config.yaml
n_layer: 16
d_model: 64
n_head: 2
n_kv_head: 2
head_dim: 32
d_mlp: 256
vocab_size: 512
activation: "tanh_gelu"
norm: "layernorm"
norm_place: "pre"
norm_eps: 1e-06
positions: "learned"
qk_norm: false
attn_scale: 0.177
bias: "all"
tie_embeddings: true
parallel_block: false
init: "normal"
init_std_qkv: 0.0625
init_std_o: 0.0111
init_std_up: 0.0625
init_std_down: 0.0111
optimizer: "soap_variant"
lr: 0.00468
beta1: 0.95
beta2: 0.99
weight_decay: 0.083
lr_head: 0.014
grad_clip: 2.0
warmup_steps: 200
schedule: "wsd"
decay_fraction: 0.516
decay_shape: "linear"
final_lr_fraction: 0.02
batch_tokens: 32768
seq_len: 384
doc_mask: true
train_tokens: 140400000
steps: 4285
dataset: "wikipedia_en"
Each number is 200 + 20 x the weight over the matrix's rms, rounded and kept within 0 to 999. Layers, rows and columns count from 0.

# down: layer 7 MLP down (transposed), 256x64, rms 0.167, rows 98-197, columns 0-31
# up: layer 7 MLP up, 256x64, rms 0.184, rows 99-198, columns 0-31
down98,199,220,196,249,177,197,227,210,201,169,226,207,188,182,188,216,190,233,205,190,181,239,192,221,167,202,191,203,202,186,162,228
up99,225,196,191,229,204,231,207,203,205,220,204,174,215,207,240,208,206,206,211,182,179,183,162,205,280,220,229,186,224,200,228,183
down99,170,228,190,172,231,174,195,229,185,201,195,202,185,177,153,208,201,197,170,184,198,201,201,203,186,250,174,206,219,152,197,228
up100,226,233,209,241,163,224,236,210,210,212,187,226,204,213,215,211,182,217,188,205,193,168,197,262,188,172,218,231,214,165,145,204
down100,171,175,182,204,189,178,211,199,218,183,225,214,198,206,199,205,169,222,201,190,223,148,186,185,197,215,201,181,181,203,203,226
up101,195,268,183,206,210,181,202,179,172,213,216,174,187,193,213,161,204,214,189,232,216,198,174,179,187,198,226,205,203,213,214,195
down101,218,153,224,187,160,199,204,212,239,193,191,184,204,195,174,226,190,206,170,162,192,208,218,207,212,233,178,221,191,207,211,201
up102,167,241,203,171,191,211,200,224,232,217,217,201,143,230,201,217,221,227,192,191,216,212,202,223,182,219,207,226,204,207,201,184
down102,189,204,185,205,193,183,207,227,193,206,220,191,217,210,218,210,243,223,193,211,188,207,221,194,207,161,145,222,212,205,198,186
up103,182,188,182,180,190,199,172,169,208,212,191,213,235,180,192,200,200,191,207,194,196,206,216,195,194,218,179,237,206,221,190,192
down103,208,210,195,176,220,194,197,245,208,190,213,181,172,174,238,189,192,210,199,232,218,201,183,209,186,183,162,233,195,221,228,216
up104,212,227,178,227,218,220,196,180,178,166,205,224,206,181,187,220,214,219,197,208,188,242,183,202,212,218,190,222,217,203,217,183
down104,197,199,170,213,185,189,194,221,234,177,197,188,181,227,232,223,211,198,203,176,203,208,176,197,207,170,192,226,210,178,186,199
up105,185,235,205,179,179,163,179,230,225,201,233,192,215,191,254,191,214,191,190,195,209,202,223,220,201,170,216,220,219,200,207,196
down105,174,217,171,205,221,200,204,221,228,222,194,180,171,218,182,197,212,211,214,183,205,220,172,173,249,221,201,202,210,213,222,159
up106,196,199,221,198,235,207,198,191,201,224,210,180,201,190,204,187,203,211,196,161,207,198,169,183,215,187,213,180,203,201,211,202
down106,203,187,207,208,196,213,178,220,184,204,181,186,218,161,202,192,210,167,218,205,177,190,212,176,225,211,200,181,196,216,217,191
up107,203,255,164,189,224,205,205,212,190,199,187,198,210,248,177,202,190,192,217,235,212,172,180,216,194,207,179,204,219,200,185,186
down107,196,212,214,214,215,213,190,198,190,185,227,162,213,182,195,188,188,219,254,202,193,216,179,230,190,192,218,194,190,218,218,192
up108,184,215,193,180,204,221,218,182,199,192,198,199,171,176,223,209,239,223,185,197,225,190,202,255,195,208,211,202,207,227,202,192
down108,227,181,205,191,185,216,192,208,167,222,189,207,224,216,219,186,214,183,184,200,178,177,184,215,231,190,200,193,214,205,235,211
up109,208,183,205,189,195,188,208,183,220,191,199,203,181,198,175,192,215,208,197,235,207,227,200,168,212,219,180,196,207,186,224,197
down109,196,159,173,187,220,207,221,182,184,209,204,234,204,200,219,194,200,192,187,196,186,185,198,194,171,213,213,218,199,219,187,188
up110,151,174,197,201,217,220,198,190,173,208,155,198,234,181,210,208,199,198,191,204,171,224,209,225,202,191,201,180,222,219,239,199
down110,214,222,204,209,230,198,185,159,229,180,212,201,194,197,170,190,179,206,214,201,201,231,177,198,230,201,172,196,187,167,216,218
up111,204,205,217,163,199,193,228,187,205,245,202,195,215,197,221,202,200,179,218,225,213,207,186,209,244,204,190,218,180,226,199,205
down111,166,208,216,199,221,190,225,208,208,172,165,235,167,195,190,186,210,216,180,208,216,236,250,184,198,199,190,210,225,189,215,191
up112,230,186,199,185,189,238,190,218,166,197,197,205,204,208,204,189,188,201,189,204,174,203,218,198,204,199,171,163,224,189,168,194
down112,182,199,188,218,204,186,203,184,196,171,222,218,197,176,212,232,217,192,215,223,213,219,188,202,185,186,237,217,186,180,230,217
up113,186,189,197,204,180,216,223,179,192,190,177,230,202,178,185,209,219,191,185,191,241,183,212,194,189,208,203,193,194,187,188,174
down113,221,179,228,190,188,206,173,191,187,240,180,193,171,183,218,188,190,201,233,247,209,199,203,193,185,204,214,225,196,222,203,195
up114,195,230,180,223,223,217,215,178,195,215,208,204,224,188,208,199,220,209,196,212,205,197,195,208,192,210,180,197,164,187,187,205
down114,203,191,190,192,190,183,215,211,206,171,226,193,210,202,209,220,184,199,204,214,188,211,143,204,228,202,189,200,235,186,191,252
up115,221,213,218,194,219,205,232,220,209,198,179,232,199,215,204,204,180,200,214,222,196,237,183,225,226,209,215,213,244,229,187,175
down115,186,197,214,215,199,201,202,215,207,176,215,199,183,184,216,159,217,186,207,191,202,178,205,229,226,205,192,209,157,201,230,234
up116,231,200,191,203,179,206,184,183,218,226,218,165,211,208,197,197,170,197,171,185,205,178,217,212,199,181,216,180,192,192,205,223
down116,188,222,197,229,213,182,220,244,181,182,178,197,201,223,224,215,210,204,213,218,218,223,201,212,184,181,188,223,210,220,183,189
up117,233,184,215,205,185,205,160,183,218,227,197,188,207,218,197,219,199,217,178,183,209,232,154,212,192,208,211,222,213,195,235,230
down117,174,217,223,195,215,188,241,195,196,176,207,210,189,208,182,217,229,217,199,225,214,191,254,205,249,244,189,173,198,189,187,212
up118,183,215,197,224,189,192,222,230,199,230,206,259,216,162,228,198,189,198,224,208,174,188,235,190,237,185,182,224,227,168,187,183
down118,165,195,183,169,179,237,196,180,184,189,181,193,211,231,201,213,206,184,199,217,195,207,220,231,221,213,208,215,177,179,196,189
up119,188,167,217,184,196,199,189,197,223,199,174,221,209,182,174,222,209,218,167,187,187,213,228,206,181,211,197,186,193,202,188,205
down119,218,203,192,209,162,193,196,216,185,185,190,209,191,202,194,213,209,195,156,194,185,219,216,208,220,190,215,166,251,211,200,213
up120,212,202,242,201,217,179,204,247,196,225,197,226,186,198,224,203,199,204,187,228,205,226,219,181,215,214,196,229,235,197,200,184
down120,189,186,193,185,204,236,203,134,211,169,213,200,208,189,207,180,211,185,225,188,227,216,234,200,189,196,190,191,216,177,211,196
up121,196,207,196,202,213,189,177,228,231,184,193,225,208,172,171,206,184,239,184,207,182,175,230,226,205,205,188,208,198,180,206,193
down121,206,206,194,202,172,184,200,184,199,218,195,155,199,204,193,200,224,196,171,200,199,195,226,177,199,198,210,183,171,241,203,228
up122,185,200,206,165,202,202,169,178,218,214,161,184,225,189,204,184,216,191,186,217,158,231,158,186,206,204,197,167,191,243,204,203
down122,192,189,177,199,197,204,191,231,193,211,207,208,212,189,184,163,220,197,189,216,176,198,181,220,194,197,177,170,196,221,226,222
up123,230,214,178,214,179,223,206,180,184,172,182,235,199,229,248,186,215,242,193,230,213,206,205,191,213,208,214,189,185,175,190,184
down123,195,177,185,243,183,193,213,210,205,203,219,190,211,193,199,213,203,178,194,164,182,224,189,215,209,174,173,177,216,199,218,186
up124,216,211,202,226,209,224,193,160,232,208,229,236,219,216,216,219,215,214,256,235,205,209,208,216,219,203,233,240,197,192,214,182
down124,213,201,203,201,191,197,221,193,209,173,189,188,218,170,191,218,212,218,193,199,211,209,190,222,221,210,153,198,247,176,190,214
up125,192,209,166,160,188,175,249,232,212,226,200,258,207,218,215,205,220,221,203,256,177,184,221,190,215,225,191,247,207,189,208,193
down125,190,225,208,226,214,193,213,175,170,193,192,194,183,202,174,254,211,168,238,233,184,236,244,251,194,205,197,218,195,155,188,203
up126,180,201,183,199,214,177,217,225,224,165,212,200,224,188,205,197,186,215,210,188,217,187,201,180,234,231,208,209,159,179,207,227
down126,201,211,209,184,226,191,185,196,186,186,192,228,212,200,186,237,214,226,195,217,195,212,186,188,193,196,197,171,209,178,183,175
up127,201,190,186,200,199,193,176,239,221,199,182,200,188,190,185,241,195,198,229,212,214,183,210,191,189,195,213,195,204,188,216,157
down127,241,223,178,260,229,203,207,204,181,199,201,200,219,216,217,166,190,194,211,231,181,178,206,186,224,189,180,209,229,206,199,213
up128,209,210,197,169,212,205,181,220,199,224,198,224,211,220,213,204,205,202,257,213,187,193,198,199,183,202,191,212,202,222,181,199
down128,173,205,185,205,194,209,203,176,251,213,205,212,184,246,219,193,207,155,204,201,188,176,232,189,178,202,197,185,171,194,187,169
up129,219,219,169,218,193,228,219,191,216,203,231,221,207,234,224,184,199,194,246,210,179,203,221,201,231,181,205,222,213,186,234,194
down129,176,224,204,190,215,216,195,226,173,211,199,136,245,180,226,184,207,209,186,167,209,211,183,193,198,199,200,183,183,222,184,182
up130,204,210,192,193,189,186,206,200,208,204,157,172,182,196,163,236,183,205,216,225,223,203,182,200,197,175,226,210,206,200,201,207
down130,196,236,195,219,195,192,150,225,209,229,216,189,170,140,200,183,180,213,158,203,189,174,203,214,239,242,201,192,251,180,217,181
up131,188,189,206,203,185,200,227,197,204,223,218,188,223,160,216,213,224,220,196,177,185,220,192,161,212,208,212,213,202,184,193,206
down131,175,206,217,212,193,239,244,194,222,200,196,196,188,184,214,209,207,260,197,163,210,228,214,216,167,207,160,215,214,181,209,177
up132,210,190,204,193,200,188,204,180,214,215,218,201,216,222,203,179,199,211,230,176,239,198,222,213,225,210,204,198,211,197,205,166
down132,176,191,189,183,230,210,192,180,190,205,194,213,214,195,203,206,202,170,200,199,190,208,204,196,180,207,188,198,226,223,229,200
up133,193,217,207,201,178,186,224,180,197,204,194,230,177,177,210,189,204,220,189,260,207,209,190,180,176,212,200,201,206,187,178,236
down133,165,210,210,222,202,198,159,210,179,199,172,222,229,188,242,194,200,201,246,163,179,240,229,198,243,194,201,195,178,220,208,171
up134,175,214,210,180,188,189,198,172,160,197,202,198,192,173,202,191,197,207,166,195,198,211,214,181,202,197,170,183,184,206,231,191
down134,193,171,206,204,202,205,188,206,204,218,193,211,207,213,223,190,214,190,211,209,201,172,179,196,166,203,222,199,208,212,193,241
up135,222,249,188,218,203,197,209,150,207,205,232,217,187,232,195,223,221,221,230,213,199,209,198,193,182,202,193,226,193,203,179,216
down135,176,170,229,173,219,233,175,184,210,231,166,199,210,215,198,212,170,189,188,201,191,204,205,230,200,183,202,214,190,211,231,188
up136,173,203,192,180,172,215,213,215,206,205,218,223,216,205,242,209,218,200,215,180,231,193,189,219,216,191,184,178,239,221,223,219
down136,214,172,226,213,191,193,209,194,208,167,165,197,216,185,158,231,205,190,199,170,197,197,214,165,182,234,214,240,192,190,176,185
up137,224,171,177,214,191,201,217,187,204,181,205,197,207,237,211,234,209,186,172,189,200,234,188,199,194,203,220,218,236,196,203,197
down137,202,177,176,234,203,185,192,195,244,189,241,179,225,195,236,227,217,213,196,189,155,204,125,176,203,212,204,208,201,192,171,218
up138,205,201,205,227,217,184,218,155,220,218,186,165,183,170,195,197,201,194,191,208,201,219,199,197,214,226,182,168,225,182,178,182
down138,206,211,180,185,166,191,208,258,179,191,213,173,227,182,244,203,179,219,192,197,226,215,144,207,172,157,189,173,183,195,208,216
up139,191,187,198,220,195,158,231,227,232,202,249,240,203,201,207,213,210,234,230,199,186,196,208,209,242,185,225,210,211,203,228,203
down139,202,216,206,182,231,218,228,177,218,172,208,200,226,193,213,206,196,169,196,208,213,222,184,217,204,172,268,186,197,192,192,182
up140,192,186,183,220,169,225,194,212,211,187,186,198,200,209,206,187,188,228,198,213,179,191,203,192,201,198,195,184,207,165,202,195
down140,243,228,191,199,214,176,198,176,199,227,215,167,205,187,196,191,209,158,196,171,214,221,178,198,212,193,206,201,196,191,168,171
up141,180,222,191,180,214,199,202,211,213,191,214,203,220,229,192,171,208,227,192,208,230,212,218,191,170,211,236,227,207,188,216,189
down141,209,184,204,174,191,192,172,170,217,212,174,182,175,194,220,215,204,236,199,196,196,189,202,168,223,220,229,200,177,251,206,205
up142,193,222,186,197,173,183,200,242,221,203,192,181,187,174,191,191,190,222,204,151,207,184,179,219,218,204,198,218,238,183,225,209
down142,198,220,180,215,171,200,197,208,222,193,191,194,206,169,224,188,194,207,185,202,228,197,173,189,232,189,196,223,195,265,180,206
up143,203,215,188,195,220,200,223,196,212,169,188,199,215,237,204,226,202,196,204,219,208,214,201,185,214,192,192,178,178,199,206,211
down143,202,196,170,166,201,174,196,229,231,175,216,192,224,164,201,178,213,207,206,190,192,188,199,194,207,178,194,218,162,211,199,231
up144,220,194,228,217,198,210,208,191,188,212,175,197,205,155,220,206,222,200,204,231,214,230,246,195,214,195,200,234,236,156,223,218
down144,200,234,175,197,197,183,211,237,220,197,244,169,208,200,160,205,158,200,171,200,182,175,167,211,193,176,211,171,186,209,169,212
up145,207,228,237,194,238,213,184,225,228,217,210,165,199,184,200,200,183,248,178,173,206,186,207,201,198,191,203,190,199,214,180,174
down145,220,221,196,186,195,201,203,210,155,214,184,203,221,208,219,176,230,177,222,229,218,232,165,217,191,180,213,170,171,205,245,223
up146,228,203,242,207,195,173,192,179,188,208,195,189,191,175,190,218,188,190,204,195,161,214,239,177,194,192,184,200,225,175,189,202
down146,177,205,194,183,188,222,176,201,217,177,186,219,203,193,205,167,223,185,215,199,231,193,200,183,220,211,222,223,215,191,193,216
up147,197,260,222,221,246,217,203,194,211,182,206,190,195,172,228,222,181,212,194,201,187,196,207,195,196,207,180,223,181,193,207,199
down147,185,195,218,212,193,216,227,202,197,173,202,200,182,198,193,226,218,210,222,195,214,217,214,192,192,206,221,154,202,129,184,228
up148,213,186,192,185,199,210,197,222,202,203,229,184,215,158,205,204,173,201,158,192,209,241,175,207,185,170,238,205,211,192,165,213
down148,184,205,206,212,221,202,176,200,196,202,175,218,219,228,211,181,249,194,218,201,227,212,213,220,221,189,186,194,187,214,198,196
up149,232,206,185,232,187,252,249,142,205,206,173,206,251,215,188,188,244,194,205,198,184,187,202,203,178,221,205,206,212,212,219,177
down149,198,204,216,212,233,207,231,220,168,184,233,167,233,225,228,170,189,172,218,232,206,209,183,182,194,158,198,181,219,199,179,158
up150,216,199,185,233,189,204,205,209,222,207,207,200,206,217,200,204,145,210,190,184,187,193,210,219,202,220,222,182,191,168,240,212
down150,197,183,218,186,201,203,191,223,161,183,176,212,199,210,197,197,212,206,210,186,176,199,198,242,212,220,176,211,240,229,234,201
up151,189,217,183,204,204,250,231,209,226,230,194,204,210,199,205,169,211,178,174,236,178,197,182,192,202,214,210,206,206,209,203,183
down151,211,211,208,203,192,188,193,166,187,198,229,210,193,222,154,182,210,181,208,218,252,192,161,190,215,182,206,201,189,177,204,199
up152,187,211,183,226,197,209,197,217,217,211,213,192,225,194,197,219,222,220,177,202,176,191,186,223,207,211,205,194,230,178,209,187
down152,186,177,218,194,219,198,213,202,210,221,198,250,172,204,208,180,176,179,208,234,213,197,220,219,200,200,188,173,222,159,163,194
up153,176,200,208,202,247,220,194,238,200,217,230,194,208,214,200,183,199,213,185,237,238,181,238,228,224,228,198,189,217,179,187,208
down153,171,176,192,231,212,218,217,188,190,223,161,234,226,193,215,201,211,208,218,184,195,193,198,235,195,218,202,181,224,210,221,209
up154,207,232,170,224,200,174,173,200,210,196,231,217,208,168,214,220,197,184,174,222,202,194,194,221,203,198,188,229,196,187,172,178
down154,191,206,235,174,157,182,212,231,202,179,192,182,193,230,211,188,220,241,224,201,219,195,242,191,204,196,184,173,231,208,200,218
up155,206,176,203,219,199,191,216,224,186,198,203,209,176,189,220,212,175,209,203,169,193,194,210,202,219,205,203,167,199,217,184,167
down155,202,224,186,166,210,203,178,177,225,223,184,205,204,214,205,198,201,214,182,237,217,185,220,204,212,172,254,211,188,200,207,215
up156,189,199,187,201,199,210,216,208,186,179,201,195,185,180,190,187,189,208,209,216,198,205,215,182,173,217,194,175,218,175,191,186
down156,202,235,206,168,190,196,182,165,221,211,207,219,212,206,192,239,201,190,159,151,156,191,165,215,233,199,210,206,215,221,179,201
up157,214,203,210,205,224,183,220,195,226,202,220,214,202,212,209,246,224,217,193,223,224,185,225,208,215,228,209,220,230,187,187,200
down157,212,217,188,195,191,204,166,223,171,156,190,221,193,189,209,172,191,189,189,209,206,239,166,215,243,175,175,208,206,235,196,163
up158,211,182,207,179,192,199,218,175,241,183,202,219,185,179,245,209,172,198,194,195,195,218,217,186,220,209,191,191,211,242,203,193
down158,198,210,199,200,198,182,200,219,188,230,194,222,193,184,202,223,238,191,199,222,196,206,163,163,212,219,191,205,224,176,192,187
up159,184,211,183,200,169,212,235,196,207,181,177,206,230,215,220,248,201,196,197,186,221,182,203,169,187,173,211,162,213,219,191,194
down159,202,196,178,232,161,178,199,218,238,160,199,232,165,198,184,195,188,232,178,181,222,189,207,217,262,196,164,205,227,216,174,227
up160,200,214,213,232,227,194,196,145,192,177,218,195,200,200,210,223,206,183,202,226,197,215,215,213,229,191,156,194,219,182,189,179
down160,192,215,219,209,164,240,198,201,224,213,218,133,220,223,208,207,208,218,189,224,188,214,185,220,215,160,225,217,215,211,226,182
up161,204,213,174,213,206,194,211,215,229,230,190,229,218,186,217,226,184,191,214,207,189,189,199,206,195,227,221,201,177,221,227,203
down161,208,181,176,184,226,252,175,176,215,209,233,209,219,211,162,230,205,185,216,202,201,183,164,187,199,181,211,185,200,198,206,197
up162,211,207,211,199,210,167,188,202,174,184,208,222,184,188,192,204,196,239,228,208,248,207,202,208,173,216,202,153,210,209,220,181
down162,184,210,196,214,181,187,206,211,198,213,218,204,201,222,217,183,230,185,198,211,179,203,170,210,210,182,178,229,226,231,190,197
up163,185,204,186,208,169,231,228,183,207,169,194,208,197,169,217,195,220,178,192,233,202,200,225,200,216,244,227,230,244,188,215,204
down163,252,209,202,215,220,190,212,235,162,201,238,158,244,191,196,192,205,225,202,180,202,188,180,211,206,182,213,170,202,185,173,214
up164,179,198,174,206,183,164,207,185,183,172,182,207,169,198,190,194,199,209,199,143,202,191,204,187,214,176,219,191,192,178,206,164
down164,186,189,190,226,193,195,194,213,186,203,199,189,196,234,194,203,184,188,209,225,192,205,206,199,196,184,207,163,200,225,165,211
up165,186,192,188,227,201,174,204,230,256,185,183,205,159,225,239,215,191,214,198,172,213,230,176,183,207,190,198,240,210,198,205,164
down165,208,156,224,186,162,230,184,204,224,196,205,193,242,200,187,184,196,240,205,214,167,181,212,180,208,237,213,173,192,203,240,216
up166,209,220,226,207,224,217,169,199,176,207,202,190,251,221,202,181,191,223,171,251,201,216,180,243,198,228,204,201,235,193,206,199
down166,201,211,174,192,175,204,167,192,217,173,171,175,239,217,190,208,194,192,165,154,213,208,194,191,196,242,224,234,182,187,193,214
up167,197,201,162,246,158,205,229,176,211,200,193,201,217,184,206,241,250,172,200,173,177,224,206,203,222,184,216,221,200,173,224,208
down167,213,212,194,181,176,187,178,250,173,261,201,235,209,218,223,189,199,187,188,215,219,191,162,172,218,193,212,210,209,208,208,177
up168,225,206,190,211,236,193,200,154,184,187,206,171,239,160,214,200,192,175,226,226,177,222,206,214,197,173,203,190,200,197,225,190
down168,227,243,216,214,188,217,203,230,181,194,203,205,206,201,209,193,208,197,186,213,189,199,217,161,203,200,182,231,216,212,204,216
up169,205,193,199,205,181,200,201,206,222,190,180,230,207,216,220,186,197,202,169,192,204,196,231,181,190,213,193,160,256,187,173,207
down169,243,217,213,188,217,215,224,201,183,183,210,189,199,186,197,187,197,206,208,243,231,184,208,181,185,189,166,199,218,185,186,211
up170,209,228,230,180,194,168,188,177,218,232,163,211,190,190,225,231,211,206,217,204,211,216,196,227,218,220,211,210,234,172,216,217
down170,189,224,227,185,232,176,186,205,208,195,189,186,203,237,213,206,178,218,198,201,210,203,206,161,217,188,223,205,168,201,224,223
up171,181,178,212,214,181,207,207,194,210,217,178,201,229,216,221,177,217,183,199,190,219,189,170,208,205,184,228,216,201,235,224,243
down171,238,204,176,193,166,216,215,228,191,191,206,209,173,200,226,191,187,182,167,189,159,201,192,208,184,201,189,209,230,192,193,217
up172,180,176,183,215,215,220,188,174,190,241,236,207,209,195,183,203,194,191,175,183,202,195,215,186,196,185,234,198,216,199,214,194
down172,216,193,211,206,166,207,203,219,211,185,207,160,223,184,171,205,213,223,228,207,177,200,218,221,212,231,183,201,210,233,187,226
up173,179,192,239,203,189,180,230,180,210,167,197,189,191,189,185,201,163,206,176,179,239,204,207,202,232,176,211,216,194,154,200,192
down173,196,180,187,198,227,196,202,199,181,196,218,194,213,223,218,194,204,179,164,188,209,207,155,198,191,165,184,171,186,222,194,186
up174,192,209,186,196,162,226,196,173,219,226,186,237,195,191,207,208,212,209,184,180,187,195,200,200,214,212,191,220,186,236,209,188
down174,180,189,224,196,200,196,218,180,183,172,194,216,223,184,205,168,242,174,211,215,216,208,200,213,179,194,210,177,171,198,238,200
up175,225,203,197,217,217,207,218,185,192,213,202,185,196,198,188,196,184,202,236,243,245,162,193,197,201,215,244,188,200,195,203,196
down175,176,210,184,219,158,200,197,183,204,176,193,195,204,213,205,214,236,187,192,200,211,234,196,217,207,184,213,217,202,206,229,163
up176,221,191,221,209,204,216,192,202,212,191,219,214,216,192,222,230,204,176,218,220,185,213,213,197,178,200,233,206,202,205,232,220
down176,194,193,190,217,195,173,216,197,224,192,232,216,208,185,207,210,208,186,198,197,218,195,199,199,206,185,209,225,207,198,202,205
up177,176,175,187,163,195,191,180,185,188,205,168,189,133,193,206,173,181,199,183,205,187,184,178,185,208,163,221,217,180,204,203,201
down177,230,210,178,204,196,208,189,227,214,186,235,173,212,200,189,217,226,188,199,226,203,222,217,216,214,205,185,194,199,171,179,225
up178,189,231,202,228,200,203,224,186,198,206,178,210,239,198,247,217,219,209,205,165,230,176,155,197,220,230,203,209,199,219,201,202
down178,250,201,193,206,219,170,204,183,192,195,187,210,263,222,198,183,194,206,188,201,198,206,221,211,167,190,201,210,204,188,157,208
up179,227,214,200,205,225,202,207,194,190,214,177,195,190,191,201,182,218,184,160,198,212,190,204,194,197,216,229,187,214,193,185,165
down179,179,143,190,180,202,216,230,189,182,209,212,233,206,235,182,204,177,192,203,194,179,210,187,198,165,213,213,219,216,211,188,206
up180,166,212,202,237,179,165,220,237,176,184,198,194,167,183,204,208,183,209,193,225,204,209,182,164,220,169,196,195,223,192,198,180
down180,208,173,196,182,174,201,204,201,230,185,186,213,214,218,202,176,219,214,198,201,161,180,256,203,175,183,179,193,170,168,194,213
up181,208,218,179,213,201,195,199,195,244,217,228,169,211,202,220,196,244,221,212,174,185,187,201,209,223,176,223,205,197,189,202,171
down181,248,167,202,231,185,218,207,185,209,217,195,206,185,227,188,207,202,206,202,200,202,186,212,226,168,207,208,199,204,222,187,228
up182,221,190,216,205,201,185,200,221,211,237,196,199,196,181,201,185,216,241,166,229,225,179,187,164,190,191,228,203,208,196,198,216
down182,182,222,171,205,221,187,223,163,251,204,202,176,203,217,203,240,220,193,148,164,205,201,155,192,182,201,185,174,195,168,253,218
up183,203,170,202,219,207,206,179,175,216,223,202,177,233,168,200,225,185,207,181,205,204,216,192,186,217,178,216,193,207,215,164,187
down183,187,190,208,195,217,195,186,176,191,235,196,192,172,189,212,226,224,178,221,204,173,187,185,194,177,199,192,190,214,176,208,206
up184,195,205,200,213,218,200,204,181,194,233,195,208,199,186,174,225,199,215,185,207,203,137,210,199,210,181,168,197,201,197,173,211
down184,196,166,181,208,172,184,190,201,192,165,206,185,193,207,191,172,207,186,197,172,178,215,198,177,200,218,217,228,184,202,199,198
up185,196,176,164,187,185,189,189,220,200,245,200,219,206,204,196,219,196,206,201,192,242,181,176,230,201,253,186,192,240,247,213,242
down185,195,203,215,226,211,197,206,199,192,225,176,236,181,190,179,210,208,240,213,189,204,176,169,182,202,202,189,182,173,173,182,218
up186,207,197,172,230,207,214,207,208,204,218,213,234,226,198,208,226,171,218,202,178,205,215,176,236,144,228,197,196,201,229,166,216
down186,201,224,197,208,230,214,199,230,190,189,218,196,193,213,205,177,192,184,170,156,233,233,183,208,199,217,250,168,204,182,195,184
up187,192,218,187,198,207,187,247,190,218,200,199,170,239,188,195,218,187,189,201,181,179,194,199,183,207,180,236,180,201,181,194,199
down187,201,180,213,232,198,187,204,203,204,218,190,197,192,194,193,204,193,175,225,187,153,180,201,199,210,191,185,221,220,199,209,215
up188,187,236,170,246,187,240,202,199,232,210,226,194,226,211,228,215,234,205,174,202,209,196,205,217,211,202,248,196,201,225,207,230
down188,214,209,200,182,192,199,184,200,194,202,172,203,155,205,213,177,165,209,211,211,210,211,219,197,221,205,231,209,154,181,216,199
up189,206,227,204,216,185,185,204,146,198,194,201,208,168,183,184,207,192,228,159,197,218,192,213,246,198,212,185,191,196,191,194,206
down189,217,196,199,219,208,214,188,242,190,232,204,175,234,236,212,216,219,180,222,215,192,209,213,180,217,203,201,207,195,221,201,221
up190,204,184,178,184,208,192,186,211,190,203,187,191,219,184,204,244,191,236,199,217,212,150,212,211,202,183,205,190,206,187,159,194
down190,188,220,216,221,186,214,210,157,186,169,171,219,152,173,191,204,224,148,172,183,180,222,180,181,143,207,183,208,214,230,241,197
up191,179,169,185,173,167,190,183,187,188,217,182,186,199,225,185,194,164,195,207,195,181,178,200,204,184,227,195,205,215,214,197,214
down191,198,209,224,244,263,204,189,228,181,215,213,186,220,183,170,200,193,193,177,183,194,178,189,192,231,222,198,179,202,209,173,198
up192,186,229,177,220,219,202,204,173,209,197,229,205,196,201,173,245,226,206,220,173,220,185,223,205,204,248,216,220,218,194,210,195
down192,178,194,208,174,218,187,173,215,186,198,177,208,221,215,200,193,179,174,197,210,201,212,175,195,205,217,163,183,205,211,212,205
up193,189,191,226,191,194,218,208,207,230,233,233,235,218,217,160,207,211,193,183,199,173,228,187,154,220,248,218,184,247,238,218,214
down193,218,194,196,188,192,166,224,214,165,199,221,182,164,210,222,195,160,198,172,215,223,165,172,189,200,202,192,196,183,191,206,247
up194,171,170,233,171,203,208,186,218,204,205,220,232,250,172,202,199,226,239,194,224,231,244,196,242,225,231,218,211,209,205,196,213
down194,215,202,173,201,207,210,188,170,200,189,224,198,209,219,199,208,184,210,217,183,175,223,206,196,175,205,152,230,205,185,214,182
up195,190,194,222,204,199,178,241,186,190,202,230,229,187,192,205,229,218,221,217,175,190,215,201,207,178,203,205,235,224,192,169,227
down195,204,182,185,205,147,218,205,259,253,193,186,222,205,191,211,154,173,182,217,188,226,227,181,212,199,188,191,182,190,234,237,209
up196,185,251,222,202,201,173,203,205,228,187,193,230,204,153,221,210,191,198,196,197,201,232,167,206,208,210,226,237,200,217,200,244
down196,219,205,208,213,200,215,208,190,184,195,183,213,180,188,231,232,234,202,245,210,204,203,210,196,208,170,206,205,228,206,211,166
up197,206,199,189,200,220,191,210,207,215,221,223,214,174,176,199,184,193,203,195,164,185,203,192,190,219,177,230,195,216,219,206,188
down197,213,210,198,205,172,223,222,209,204,164,195,199,207,212,206,212,204,205,215,245,222,186,224,191,220,212,190,214,203,177,213,211
up198,191,195,188,221,193,167,186,225,205,211,190,184,200,206,218,223,192,187,170,193,232,181,184,181,232,191,186,226,189,231,196,207